Part of a small language model's weights.
Size: 8 layers, width 192, 6 heads of 32, MLP 1152 GELU, vocabulary 1066.
Architecture: LayerNorm before each block, learned positions, no biases in attention or MLP, tied embeddings, capped logits.
Each number is 128 + 24 x the weight over the matrix's rms, rounded and kept within 0 to 255. Layers, rows and columns count from 0. Numbers have three digits each.

# q: layer 3 attention query, 192x192, rms 0.031, rows 18-31, columns 0-191
# k: layer 3 attention key, 192x192, rms 0.0296, rows 18-31, columns 0-191
# v: layer 3 attention value, 192x192, rms 0.0279, rows 0-21, columns 0-191
# o: layer 3 attention output (transposed), 192x192, rms 0.156, rows 0-21, columns 0-191
q18:112157110125129097042106115112158139159136135151099146122170122081085187077133169135209143168159185082207159143130168126103115137100152121107195126124154137109195139148177126095121145132119181142174138101131137109153100139104124077085084124121092097098133103166128111113070125153107168105135109099081122112158163135141120112121135127089116133169102133111125114098099176162140163106127132198159155089096149128138165128118165095117138197122104211101164155131089157129205115078126138176132119117127108098213168104097117122123148152088133123124099152083082197133095133128130123068
k18:153097128100129119164091163098150095139130132156127121099095133166120129115146144128150146125106112120123135174137113097132121099162146129169119116182165117175053205073135124085121100189162142145162123140092127144034129104097153174135119123131137139110146113092180146089130104161112156144139154139117122100100135164099099149080116075124153087142145139135052145173139138139155134179132118052139143125122103166162114125113151101101127171025166178159083161182145200108096098101120128106094122116165101106110135116169101120152150172197109116121147125130141085105127113149115117145
q19:139094118130020114178136135124116089092116132098113108126118139138115136187091136175142148090146103104175101154141098109121119117060128136165137082177131151128153182126130162133149129078163122094086109103113117133137097163144120087134138121135096086134155208066113164114107211083194205123093140171133095145164111164158158158088085141098069155104137161083107108110126134174176115142150161162122126130167139089172129178138128133147117152122153052114184156129153167148157139112125098072209109116127129164103112093127165139148132118100106153120199120128101145134132120127093150131
k19:114155159123166178131065097103164178124164162113161146140142136107122130149075100135132129186076103139103166118118106123196199098119092115145135169094148106107095120142110119086137143116139112155105077118140129149149165130162198122103126114181144135174102020149097211130199146111120091132127137171155154132077151147121119112109115155134149131134132157079129157147174087120171115164086103159168111133107149176099095110130130133131126154140051091083091137120132129081134075128076143167155136106109122098086112112156117085140123120193082120122120152148162102127172142164069138103
q20:141136114109123157069132160129084090161180203190171104158090157100138148067110103091100145127090197131117165116069098123155147108029112098081126107056158198078146101122080132152167109143112095117139136132133151139092137142129091140107092152137063093170090111140133064148138130160115132115123182145064114106125178146135108146130152111126161097110186156166149103118149155141131111179135165136094208107112134146143135087144198167064103091131102131086145111156113152145136095162156166144083106186132113143114079108151112126118131139157102118146152114126145123104175071097165138155
k20:165152140142093179181087089094174079090080108194091122128144153120135110155119093121147137137187131144080119118104151077066078118193135089133104144141159133164132081129100141148138115144129117115139113201079092093164149091141123167148133168108150083100127132110122156111175090118081165151098138120211114134140147099123138148138115131124131179133139109149088139134123143116062117068140137128100125081104088143083134117103099152132137143141170220156170138165120122083084172101127177133151184172166142114132141172101147183139146149156150158125076129079175103133140108101193116135
q21:143113146114075114061154126128047146138106069106099151110140103121133128183166139052103113130142139122112122166146107123137123173166105181135167054124131153152162174078116122141142129107162127131098154161090167134128140152164144157142134132111152140084150089139093151097144132114132138151099176121167119071108039077105128112134119136170160148086087123155155199137172117071109086173101178109131089176133117147140119163103169109150096095094150121174132076101188125076165064119073123105148176175142134084132126153162171114177139125176128094089101093129128095148112130162120028170
k21:149051125174142063135113083171108153105168128121145166101176140083092164085081114106086126115114158161142162114120177116108105106126168108096099162122115112092116090143091137151124136126137107124125162096190189074144047093122095165088124143119182106124092188129120165162151172192119130118131122145147174122132141097151140090094130080133119179165162180163148116144148092128183136099139135046135091157141155086150106208180124152122176113107135081118127120055096127157175152120129101191073146118093186201111144122123125126174086157130145115135143132116098143062105141216093129115
q22:107101124107084088050152077079093128112090133135109127088114109069055178113091132158235172138156154128151113149101068149133134115088136141141162120137153166105143116131126127161133112131146138129106123143151125146181114142144097092132100115158144111161164116104145113163094123178148158128138119121084130132086142195122067130071100112051118087145121166136167122065146097154146170066124100166092139140147144104134127075150195172106094070131102131106199144187135183107168127122161142086167138139127171139096119152118176155134108132118130088051127118114095164154154095118128169123
k22:147179111127132140153083141075157115141131141167111146173072160150096178146135122128111133174167094093131100117153136061154129045085155117132138108119124111152114103131101117162093103139145146132121107170108071137147094135101174167119093160148108113152133127118111153122188145161124132128149139217155093121133150135177148065100126097115139151120131126177126170127145141152139036150130095107133119158113140103161078093099125115145157147036112112169165176120107128109139102113092165170128136131202139141067114134143129170123103134167089105069105098123170160111187092116136120134
q23:125112094149172131118139132152154145146118116115147117134143156119118102096175126110082116150050042144075151132128114151081134089170111142150138132115147114135105117139106091164069104136097118164173132097108093161101120139109120076136155077151133175127103153170142086159154123100146127096150085057160133144179187136167178109152178136144133140114159083089085129157096146182112146107164171187129104093106134169122157109123114122117156144152157214192054076137172126102102175118111110144099132111139120099098106151118149162115114139129178146180140142138098136067134128142117150152
k23:141178111133130087118124151107070110146093143106126075146123140157137109093125150132111135118117120161117078145087115193169105168122171111097121115095133177100158187165146114105108150109054088102092145095158155128078149134161131073131105111091154132158148049096163086161106106105100120094159150080155131157165122092159131158144145134155080114118088072114162097115129138098113162149104142149144091082100129121140169070218157104102118097178113115106103162139141136199108151139135117096106099062151089096144156107103119183136165132141163143109121140154134105124111150115155130133
q24:162097121146118083108136198151128128133119122156171102169085201186172128099184137148134140112122142164183117108151129154099129102116121099165121130134134104090117141135090103114128101104190181167094160202150130130104143091131170137120119129140112054071106113222130120119156155133128126166102106153151113100115152102116135175129142104136052098175124175176132171144121109084164090126166147122126141104102126110117109139098085111125137143096118108210102125132170131174132112152106138158133136098123096146149136146096119095118123108148100113163119157168127127110110078111113127116
k24:163115158183073170203135175145102114111088129095144170076116109152122163138136142090075116113073183165109078151083172143091153179182155134153158125166103098135097151121114138145121174121195137150125123154128134131104112137148089150124118155087165137137141090166120152098162118143094097122146117134139104120107110126123108185122125107165127062137137140108151071139102134123073115131107118098122162156142160131171082095098111148164153098106171124105137161101079124111150096160098136135129127072122131128118167094216122106117135127138122110103088144100069051140131112170098167126
q25:086107133146111114124129139092124059110126065070119111126146113108148138172099144113110156064183145138103079112106139102198128100147096104138189115115084069196115143153162120088093122116143128092118178118161137100137128131126109108104151134088149091184110102129122150149137106166160104190159132125109073109108138166098138128143112127092103174167163158135137111116098127144161184135079095172125125117187086136146076171096073145134117187158171123084210111097113153173166148145115125091199145101163133139112093033121173092154117156097095108155133090139175171123043121140131166090
k25:066146103105123127187139111114169110086176116077124144173105123196100126146133123155102108088155201104119158137160166099130200158118066130103099069107158175090104183112128124131055144173140145201211051147149131143144148145135182111132142106200088162152141115092090115085105147186132071151188127131107201059104093118087166163114170121114065132097125152129094114095188074101153110127125093132099115141155147135135143160112131085108125159121085128112063104095140129118133129151158139192111110137051085138199125132160071086118159094126065115153134138150163133075124135157081084155
q26:153124147133123108113105148159117125132121110113143122155193098115175114141113161098110085122186102086215118118075169133185190095137099108096083090187167172145071170088106170090167154096115070125126184135086082147098160148144161130109147128118117098116137094111108105109174127144138103175145128162115108106134114109130152114131139124151118124111122166150158142132132144127116117118133109120148131135127148068131074132131128105192116121111161065103154158080122149103169093146084128115155119154144162106103156160177157097144145090105073142168137121133166111100161093132140159128
k26:096097145176111152107100122124158149144119186112110161132116120107111141101120144167130092123112116184145140157122077108097113125120128098090106116103164161105139107127116131182175147141139135122137139186123169152155082079149138156155148147134142141157108150170074123045154120137096150091135148152108187093098130128135127138084107134114107187112127130131103118142111181120132103133102133111132198116136141128135168164102089129131113130155134162099116091082150144135175142116083119165120132091074132103117172156131126092116102174138089103140130159126130126144145138211069145150
q27:151077158111133108137129130170167088136118106125115113177122168129146123134141106147113116171113138130171123082143159169153098139155123136135154137182191110122164162128113136129091083112138158157135118141159101132128139142111163172151130113113119159109118094149089145150142071115144128130145159067121116147083140094116143108131111115131092156146136168127065182103153116090180137100153108106156114130114104128111117118096076100087120116109146187212105110132144151151128112115131118104108134101200116120137063150099165110153102145162142115143074151137203145105091113139144132114
k27:143135130101126066194127126120109108100108152101151103120125083170123142187105167125086109142098182111137122108112133100092136190167096106127130114122121154103085165150123096150122175117148133107131125102175113149111134106136131139169119136145145188134175140120136119157083110123130107162118139137143141112129125102124131170129168128140111112170115096138136079171140154106090144120128175089123187111154104147165117100130134076176203127150151148143102139137110115163142119116101051102102125157127104141105188047177138138116208080136151089116112118109095106176131161156111112136
q28:145132123151133131115143141159101117103187102076209164135153082163137150193072128070077077161095093152094092153157102131083070125171141130150098116148122132165118182111151079188143143089109081119117115097081164129132109173119185168127139164141139154140124119102151119116131090129128108108140164163146111117082117135116115106214086128130132141114134095176093153163155091079076149168147147079107124130148159066139134074142127078140100130113095059131129144101118144121111114173113130125106173068195100113124156129128187122148130098120130142138077162138168128122129190123182113124
k28:096074117122131064098130180145118180129128125110097159178097124089129097119092190158086063127109119136123147098120118131084126184148125116114109167170128148065125129162132112137168188111097139116164148112168128134160078070111153097098153076106134165128124147120137105177079112116163072163112150078102086121083123137135148113113126174123094153117150190135165079131126084125106120116160094112068118159132147113139157195165128135141092136184129120132138103108098134138174178135109140097160110127164146140080101138115106102138149116079149124138141152174143121164147109208116169125
q29:137132121138136085116154167149149079076141098146142139161130111112112171125161158113127110108115103090086135187075155122087137108134143156168137115132146119133153126119110135135143114092086113105094142147092180134099107150121118105103116090130106192091109149090149076125105115127126148151110146137138110140180131134107130090175084149124139123142153107146115188131178122082144078185160165118117120131128097081114113142126129133133110135091122110171095118171163119144109105100085115111131150165185091098120111102120151118175122105131077156130137108131124137145131158124140168123
k29:157151115129101062130158124115110132172108135101153147130148124106128099132148137142147096117063139197127131133107101092099133159121125111112209156128186152118126142136107140120137152154151108164158128094116141137109148090148104150118130143121158111180123134131155119114155134161153153144155136098116127141093106136127100142106115114148122143092159142100092114068102099110155142102131113093113110119102122121152147126142151118146161132115104072148139120132133127117161128107087094152098121121091084132134135151137102125148115176136192128121099146178100077100088125155147110142
q30:098190135110228125096128085122104116108122154155128156085096125120114121114103123117153127110140091156145120177138121097151132122132124114094113109142116144134147156043176164100115187118101161145169106097132153086151111149147069115130141078101082094168129046091105085113096097126099137132189137169113159091107104092158139108137063128111197143129143061101071055145098182124134110076120135097112147163141165141128161090183163162080116118137155123048174167138085177124133118142161181119138153184128109148168152143102133128106148145100110154127097175104130162200143079155167124155
k30:128083099142141127122167131123197137135091161162110125116174116134115127099107112118152136105137097052126151148083162104127084141080120164166135122110089102133077136125108055111148070163123123074157132138158120139123134110092165114125141151202118230139144211077141125125093115168115172117100137121157137137115126153129140097141110127082150157108151124163092146102139142089140151113125114129143170156082079084110111190095158095077063166131128192179147103180150141077098113104134110147162115140118147133112117117068137114142083158108145173107104094174204197167147109112105132182
q31:158082112173195150094097161203118111049145116097173131184092134135116086115095160121114142137167086121157129143143137113087103142132163132143139131173127136138175157135143190164130076129146163090139120125115120118054138124077212174110147133114090104117122083192125084128141077163154150103174096112056132178057146109087161106229055141130083127142172148154132132078175091094140097163150172111117082128159155093123159170115088096166148183139148118123090123081159120190141148140139100120132162119160136119068062168130179095152107134128097175133078169147191117091133088117149125108
k31:116140165130112121172111119071111155165100157104187141153110100103195135136161202094089142073116184151108187134064194076167163174161099105093126127123229144094076157161127109150130195087175098100162113162112121156126151099168091101108120128131170109093132054083157084107071111158105086159109150147156156114151125062100175219086106158067143133077126149162143091168113135118060162108067170131083165052095141138194123138084126077149111204158159142162099128108099077147147107120098072127173142141091090118103184109137119073144138057146140161099100133112132098174070096179126135149
v0:130138128160157134102123116134110096135113123154132071173058120128146102114105130084104156178125120143167131098155149125148124124144141142145132138116193107143143131161081127122120146123152098158102100118161153139145079110098073091157183117145111127171097123155150094118134073101143104117141159116111166100131147142121107114117126116111129110151163136157127136113103163147102115149128136152152161165138125165131113070142116143119165101178151140131140120151104167101108118091114155088120157151122096110126133139131130124132091127178115120073145144099160151155128133113141102137
o0:119119110144120150133127082114103120112117105109146142094147110117135157152118161128105130127160146173127118121131113145144133122109138093110148113132137168134120137101107123133137114130132133108143163116125122119100160176123170125137115155099166171112145136079135104122124148138114113111122097136160105143132108131080142101139076104141136126136119102160143155135096115134125118115163145108130102176131123105145121132127116120121143131101120135149132094137115144127162093174124131133149111119154118146118125103111121129139148147138124128111125116111144129131151115122166158123
v1:133091152125124142106137135171130125140112133107126125141138119129102148136123079131180134192110072124130143154130114157108143100137129096117101117139110151132183127127148148100113114120186155136147166095109137099121101099154113153086096117102136133166153174101125136161118113114138099103092122171155134186108137089153165130099128121140107115101130128117116124161113131141153095123134138121113133111086145078126108116113125125113111117133120132102148126111180144119124118156126107126129151126126134097091137111093136169142149127131127144136159129135104126116142131127093095144
o1:144100115162119119110129122109126159135121105115114120086137135151116138150137134127123132107130131129135127136136141117138130102123103166126149135125123132161131161113087137105123104105145146142103093126137117136147146130128147143135123131148150170112105135157146140123115107141105102126148150151171143106126147107135165135113150111105133108151099119127120113114107108125117152132122121142125135127153133127121158113173088151146112157138114116167082102110109151140171113104112147149164148105116091103090159119123129116103133148137130144109153090148112117123104141130124144105
v2:146108158143124093133110094135098177088121127134069139099098140132110175133097141084101073152116136094115097125096154106124131181100124140162118113151104143103141156139110137118152108126129119165130142167137132165122169120130164087113146104084116140142156142129155105173126101103125119159119123201140133114131121105075105121115081133189146103134125117147140095082124104150124137113139133109154119117107092110104134157123168108142112078154133133124114164162086094158167118148179115160122080122131137110148092093171106111095146119145142124148132157141170173119116117123134125152
o2:113164161109097127110165110146114129108134084109119143120145135108161149113131144156156139131139144149130132116097124135144147105133106067093139142136121129107136116147164103123103106117098106174150112141108127150149108152155095127133097132130140127107130113158074153098160132127111118106135103086115138145131146188131106122119177144105088080159161130151087133125123124104148140142104088131125141098121162136118111128169119155122158130132125129133147127100148148103111154125113141124142117165122125149148113158148128177147139111100127131132121127139106136135119114124082137103
v3:129098162121091131131133169129146145148127192098124125127054151130125123113127101150088129097139143149132119144125178132138128133136087142131155126164074120103103123187155100120105143130159115104107173171143123132118140095141121126135119114094105174098127123143142119080149099145121106163113104137169122118109127133123131178133139131124154128134129144132141112155131158142101169097104113123092145115141122163108121137146139117128139100131162106076137096144113128096130132138177120096133146150128151133113138135103115092120110104134146110132120101146101131153129118107126100170
o3:097140093156128138133093138140160088097107084108151137158150110139149142128118121124129126132110157117126147140154141078103144100153122092125144131148145143128134119139193146120145119128145131135139116101123098163146164154114176151094132137111125130162135122111123118110122115116125128137129169124116147131140137139148148131106117139137118088107149104105144152125141116126134128144123114137153147129136147102130098126139145083127095137099128114144129108151088110132122097103110126151161093121095141130146112129148135130122124154082128140121120113125117142134123161136117121133
v4:137151164107131148118125144104133096141121093108091122132143126124162138121087146117114125098099098156101112116143157150132126163146131084089121145153105143119132122105167151120149110161118143103145104112127124114125129118146115119139141164110138122159131138142129102130131088143124092148113105129144064111089110156117116100115165131145137090148118171144115167099118143128116151163141117151090114149146115146125126143125142160145145137115116141115128087122101163134094136106094150133138165092164131129151110103123116150145092140142151151089114124119117117131150121108114064134
o4:138092111122111125147108140145128121129176142126155133132133123147099117134131122108100125158103096122111153081123132066160116085147124104146131115101078123138121153120145115163131143108116091094152113164166133126124127118131117123086153099102136134120088135101112152129151164122154131126131116144139171103106120126118151148110134110168130176135124129118101133141129129108121137163111132135125089123111142108146112123158106108117142156110136116143125154108123107158119106189153113169133159138131112106142169136147143119124185136126107112162102151113149129131107127149146146095
v5:149138098110123103156116131138080114142124112172105135134124150123150091129155092134116130088120134113131068139132153150119113122160148136074141130127138110148182104120118116157106134114129127159165088106117109112109136163113130154176191118137129102128117134125122138110133127116140169100151152125101112127141105129136105170132141117088122124109139140141130145100157100130124132109141126178104088116158141141099148134164119099131153096122153146141148109127137115123155197099106122131130133133129152149101141125120116116156127168101169116110148090177106105125138145112146120133
o5:109141123103105148143156147123133095128110137135148134118112157114151123119136115127105113125118169134150128098097145129139105117114129092132102147123126120154110162136114115134124111135121115159103178161153163118119132156109094095113097137137124131145119149124169116112121147120094107141112097118119158115166117096138137096144141103142164127110110104118149140098155125105129096124150165119122131124142144152159107126108163123069158101115104105138135168147119120118087136136120143130117104145157129163140129153141143168124129157143097133148120124125109134098136112143124104151
v6:108098138180098119151127133123135140160119125181151126143094153106150128106099133166122143103127136129132108124147100166144111111129120183122157132127148115083112113129102129106130143131118113116124113109186100108121064137134127124138151116142142096142123153125132101177086111109106143155111126111140145119124125115107117129143141141127091189149172140155146138124152124114154138118162145137149115139119122095091131105099174157161127148112117110143117149125138120158099128100085140118125109135128147170095111164135157129146109099087126094132128146130119172145096146108130157153
o6:127105119121129134106131114127108126123114141112117115126087098118134102131136117155144160153138134124117119112129151099158144142096136132130106134149134117140126099119118124150133135100134103138168156190077131101138158152097143138127118103130122124106136122146126141135119121128177120135112111114104113105096141138082136093116117132136157145111108138144160104131131100155122131148127143119107112158144137140162126137112137145128142148134134126130121131121148130136148149171137166122139144141105142142107148079095111146106124112143185121119157105148138083107152116139115114114
v7:114098071128150129160112116152126129141146134114109118101114115133121112142123149131107129148097167156166155095079121116126102130109103137147150119159114157132158128151155117116145131160128128126113133095131139090134102179108135128088138141132132138101097096174123168124138134119114125120089142151114113055138106104105117123145133135171112136137156138151123149087122125135136158141128089119102120177112112127097111108189136140106115116152072137137093137136103136139115176082138129141145133142108147148115127130126156116110146154125178134149128134144145084134149147127139127136
o7:132142144129108131153142152134118096104117131140148103110114146096151131149155112126117156106145096134131101128138124119118110139124133121088117121153104109143106105123163123123132118105111121161135155098162100136138132097155089099166106135131143149169149156105148125137136144131140108127181149127111121115144104123149100133146126090115151128122123114128145106138138077114141132131124122159140121087127116147176132129104126114121160120105120125136142153149132102126168125161156145095131132069147143122116105152123119116102112100136107107146106135159117145113108131123140160172
v8:093128183168134114153135135099140178147110121116115123096129102149147171093144110091150134165122132128128107168112110151123152110154129138128171132083112129123118174132154100097142102106147111166123133084150113141160162156098156144132123144140122097149101124130063124135158152109113162114158155137168154122134139087116133117148105114113056116103143143124101123119062134131138081136100129100150131113123127142103132130120135144138116153150130147108135164127148135111137135204111094141147099109157141136113095097110135110155151146134119164137150137126119093146138123163113159106
o8:143135133107118141129154134112168131139126148127137125124140138125135139141120141143137111108131110114132139151131130148120125124160143112147143110111141129106164104134128132085118143140112128106153097133097129120158139110171137097158108124102110144129125123139152121104109156124154113089123134107135119138165108159138129121098131136127145194093091164113144100110128138117124111148147121151134118149093135131101102136104111126108101115103121132091166118140079139136138124127119128148136106103118118133138131124096115160131144113123153109153109147121157156134132133117127130146
v9:114160137104125133109101139125151143134126124143131130127199143110115136133127145175130117117097101104129110089121128105129116131112174118144114117148140168134085133105102082119159128133125155110152132115157062129155114129146140114120129139166184149142090175140149140126107135130150168137123107158133142113172104159100129111124143153074134132137119165124121169143129143132085158128126145103077111127149120131119111143168131103141075146126139105137129078099100125093136137082162127153130156140106174164089087109147132103154109112141133102100127105153126141091109148102135126117
o9:151128130107119115118090137139088138123104115139135124134136142100125125131149098147128144115133150129114123108154122112122139085117113138128091127154116154133137133135132156125136112149151149145100106144109130127097157124125141146124103095111063128163177123136130149143150083132112123117101081119124145118101141149124132114163150092129119155091119099115121125123129142121145110154134167135154124105131148137133154100107113134096168117138126119095120135125128148134144135144130150097122154140136103096138129096122111126135154124126166136153157120134097139138126130175155148149
v10:138139158180157105122152139096119130132113124129138133155128121173101153158133133129094184149122120115141159083171136149133152116119157137115121143048150153141092150164162120129190117116090096113168139131106119100137121133133116134123162123101087098148114141112115128122111140159146116098119093079125128144149113156165139119126120143091115127105117105135099166113081127117125095108150131156116108117139127163135123121136121161115119121083167118132134119134120110145158078115097161099146117116119149141116098123121123136121096130099106116109133120109132100135105126135142106063
o10:139151139120106111136147168125091110140131149122148116133131157126110123082114119105157125121099129142103116115134110113120157124153139140129148143116103125116161092114100115121128124116130137106117125157069140085135117137102114139118117125108140135109142129151107128119133126124108144131103164144145124118127135107180111118113168149144124135145122144123159111178119124136163143133140108118140121156122162138145129109146120089128159127142127145094096144130116118121121114144131109124124114141144090156142123125136090126127121116147143150136127162130157137106097110117167120139
v11:118158159111136134062163139184100089140093117106086165105136101099096114095152119138131113117127136150203139144169163102131132124141119114105147148098150115101119130126096137163133099120111121178115103148139135123150115127118104082089129105094172105140118089152130130119142151107108111142126140119110119144143165123120107149155126164129158135084117093117107128155103158131134121128104120140141126125152118128106105168115141134174130121153142135166145153104103110132134153092117133082152175131132120109128119101174148143130127125117159142135164140135131117156152135137137116150
o11:134125087167119112141124142105130153116148115112134175173150145172156135126122128155109120158117160088144139106155170112101150183136106092118095137113103111121126141113150136113179146139136109105130107136090105121135155117119110128141149119089129121136127111147103128130169123115155115139163113118136135154092115123122135126113160086139100154150143119139100156117160116083135090126109152123134142153105143109130102137136138135112113087141150142116115090131133127133117110157124120082127107157133123166168118160140112090135138134148080139094153129109137122103113122138129138105
v12:136136116141120135116160091113129163113154159105129135106129087146117117152123173109111127125116115162127163116134158133157110162117126115141126131128111150133119117151137152149130103133140127144109091123169146147137146116145102074120120159112144151123124128154121107114150112155106147160080123112113129127140105173145110123147157133116163122143169138155095149107116144132085118109146117138133146110154131109111128128101108141121166162134124124084144132132150155130119149145132153100106147090136096135165093164165125105109128132140121144077073152103129129086098135123121126160
o12:108121136108115156155090138120132125102127100127125135137138112137114155125147115109103124107133109116131124128117131112142108127116130130120112146092148120133135116112117123153109150116092132116156136149111102135154109123161146150160152125114094133139106170145103120130137152088117103132170112145127106122086147136088130143160104123132115094138141104117084121133130115129127162116139127113144123118081151131154106143160123141104139132144137150111125130096153160115122125152177153113158106124113160123131119117137161127129157137097141118125130157130127145160158144118168133099
v13:163186173112137134120161200131132169121157156092169098081090128092113102120086130108099146099083137091117137143099136153152182131100116129144105106127088088160146126149144125155120105112153151143148112159113132151125121123121096114142077063138140165095152136125150097148135157176149112150177107146100123143141125141093120148148117111110144135148137136110104140093162147145106160107163140123119157116135126114119118121131098120117108135150122154135135139133126129068124111167176128124139113140109141101138138127136127101110172132093104141117099156136127149128119094127172143130
o13:129114148119155152111103116117134169120129108135084171140130153178098160125141153138124107095113145134100113138122133151149149124127149087148159142183165112131131140127164115118104133138134152136098118121144152121087125126137133133106116114150109133141132129118098116134146135117145133116126153110136160133155099134126131121123154135107167115113152126127119098172072108131078095081125142168125132154119164126170086127109146115114134139106109089131141158136101144138134115071117122087143136141113158141135084131134138142080137127107119099101132105101103113166151165110132107150
v14:152112112120136142159136122089148113088155165150125100106150192114133094127116088150114123119127173168113086089114125109135132112105105141178104092148156100155084112154125140151170113115112112132139155125096163109123053098113120118131179142171159141146090139132125091128099154159129162156079126128147177132073072157156118114097199104111159156139133144154096150156141124117153169159159130191129121145128143138119123135123127095113103124162136143119112107135101116123145164094107124153105133143148117136117133126122129061094132140121111095126140092107116118113177141151127103139
o14:116121140105152144120099121167149121115118147155153115139136106090148077124133129156100152143109123128173155121102109147111131153145122124136141139140146140097125164104119129147115146142111130127144121120161118114104115134114108111136107093148172142120151139124127111127096111144136083090154123079117133125145141128145139115195102138146137140128184107106132103138145136144091112133128166151091129129115132108139140107134164150088134126119112104132094160142152150126118140170109141105098114136117119127116136138137108151136097098151129111082070141149125120156132122111129135141
v15:149157114162121146147167146136134160181131158150163119153142135106144058127144201151116120175145139090134152123114108099110120106126155073092108109126148119103133145102120128099115134153114110114125125078153183168170185184150073090147133145159135121174100113152134131095131153119111113118139142154076126119115138191091137112133145087172121106111127099129186133110155146134145135089137119143136153137117092116144099113168102140169128134142143115136102093106116136153098117111106117151144153127132080118187102117140124117144118130126151125133089081096153136130145170118092117119
o15:143085117132134149119094111108112187103138091137125143144124123112089127111127152140119093136151111140163133133144125099151120121131134124129118153154145142161091120110129153154140138124155093107153183126148128125102111130100158144135165107109133119118151134116103174136124122139151135130139117141102086134114086117121143106164090138132137151145107146117108146154119115122198151129086129123140099115120154128134129118113092149124126115127099142121181139124103136108166114141125130103146127143146137122102114152140142090130111129079114125136147144125143122100117148092160110134
v16:139092138096098117103179125129108138123075168118157083165093116104130157146150121135121098180161124114152129125139110053179135111137119128164143101143121107188110118133111128128147100108108147135128132160156162154132103158128148158200086148121102116083172142169101129085090145137138115129164147122137137091128152139091086127174133158110112143191124112116123116113157145142135100173103087178164128178095098128083184108152100114116107106125111133054129175139135121150129108129147138133105150133111117123143091133139185131088124111113105121103147104124193128113144133143122152160
o16:128124117107131147121085094162073142166142089137110116134197125128135120132055106142126129136152130159126084139146071160118142102123153098139088144130112146146108150146146129135127131134123120126130149085093121098179116127126143117139139082162131139166104134142093139183135134153117140069147168097129107141108140146166103111132112118159147094105119139151127115144127115101119185080146142155116123157119130141147129101120175131154084131125084134160143139127135101149137134130130160107172102126163082163105117166087140145142111185126127107083103121097117139171116147097134111095
v17:150175125160105122142123147148148130161162125104151076111134102112087176108081134134104112119114123115121143140115135160095152117174165155132168123076198160145102166127130136118138136131066125087137153105144136119129142125144120124147164169124133154109165106112131135153125092147117145111114208128124123083098155140170111127138119097140104114125097107128106153121127148167109132110107119121160138125104113110156134130096113135144130135104130130123132110116138153111120090139145146134107132136156128133139109101129124123113111115109104091132113171163096085129155162156137128069
o17:142160137112157122162109094092133108112167132130117115125145114122104107148138167111135135108138117136139088129146107120156159136096153135145136132124148112147154081124131102124125117133129106158123109119121111140114092101075112085145110089136149122143164096104105164110103165085145139152115157149144166127126116150140106163099125132103118144134132113115131117159144118147143139105139145136147127144092112157170165123165105123128142131105142132100161114122133144143101119119110101173124115100105108121131126167122150145103127134141129145113111139109164100137152107137156110128
v18:122142148152141131109123102142154141113140128125116121168111130119152156124102159143126160113168113098131135129127154135155102106093101142122133115117138072120136097140146109143170117139138132113135109151124128157165103154173146140114132126129132117115123130153149138146108166130129116106145110106146105126151124112097082127137107136094138122137136162142118078121097144117110107114143132108127131109137117111174115100119141150152096141126146137129109136168096136136131124104110176126108138162153120126151155056163111088159134108131123089168164111155137127102112136133118129165
o18:138119107087165155119119148138103127135113118130135147113109158114102114137116143107152118124128136113110137158134146166135125128121111120120157118167098141111110116183127098104112146100106119119112092143087133104140124138134137132114124140100138161145141107137127113120136108131101140127125116154112132129141102164154142116132118121171118119125122121134129169105113137141125104123145092138125141101125138163121125131104132125115138110136142127136119128136151113114145142142132089136127120134131132145109133144120120127127161128124117133169097133131155139137118141152121128130
v19:103119118127119137113061129089092162145104140106120124146132174142142145075147129143146139131097116140146153114134153145139125173141151093156131117126096186122118115131128122126104127118123117116111089123179178122149116089127177107106106150126085143155103109136117154140093124133141122143149111147122130105152146145111132124118130130147140158156153100110173093113160108166147117140101108149124167123123128146126122138133126165149103125079073135145118155101130158124115090110155186112098111092133149109091132128131128090136136135113151108106123166129160123142098107109129160167
o19:104117129154083130124131172092118126120138147144148114132138143122087151139114106154157131123121109102131128177143118114134122132094157100097133125139118141138135125144106149076161129121112149119117162074114139148158097127115146144142097121117158114151117111115118120126107108133130097134135117140113113130135157153091137106093143137133085145139131152139114109133124127138097137144131103129138145091149099130138125113164131138092106133154138149124179158148114145137132184166153109117154131128132136115140090097120129117137126129134123124123119108127096155129108149103115178146
v20:136101130076152121129154124119142131149128136113137111134135095103113141112088137122121162145144161068112129135101150135144147139109158102165087121087116115135116145077124117169132138115110125128116109118133121119197130137120153116148144143132138135128079141155162092172129110115129134100135134101160075072125149144143117161092166134182107165106127107164119165108139118141100108096118130135126164142133135095148135141143112124137159117151110169133141130117111109176118070148088089103116103129140102109109126141183130149098136134129106118159107135136131118124155150129102152098
o20:120124175133124137110099119122154115124098152145104130145110133138125113171117127143131134114117107142154091139125148144141106131120151156105146131118144124114151121132133116133093114133142108087103096107140135121165134099126124132129131090147164122090137116130087127143144134136113141141080111104128148109107073092179133099166115146140126152145113165126111109122145159118164150116139140123099118129116096138127097156128107142115121148142129101113151136123103119107136141121167159138125112173156102135153130102098153142120106147158106144135144139143140142131128132121133122128
v21:137122154124116146143101141095133160108102119121143139140149162102146092119157178123080128168130132092067122125091152158106146154136113131135097123147131124138090127143138143149149195108132077112122076176099104158110161129127138113174131149120172124177116101156141139125157114100120123146124113098090133139137139147111119144120104148146165082121135121131127130125136182145116148075144105116135140103163118168123123105122090131102140149087127128152135132100115152123170100141131148084132129169108123135135135123180144143096138126153132125112112119109114098154146134136113096145
o21:123172134129127171127106120134125137146121145110151143146125118146122130155141159088123094110135071117136130135101123139117115100162115102128129128118143165126145138129134114156114124101171147137140143105105130152108084118135141122125125090108093114110120153115115137123122127098125167147124075138153101139132149135127129135148133106123085123138143157104073119138156129121142137140142100131154141118174147123151142164139134110135127121118144163112144097087100107122135129116125127113122105135125177128100137133118168122118128117146137098131141155125115103140107151115164116139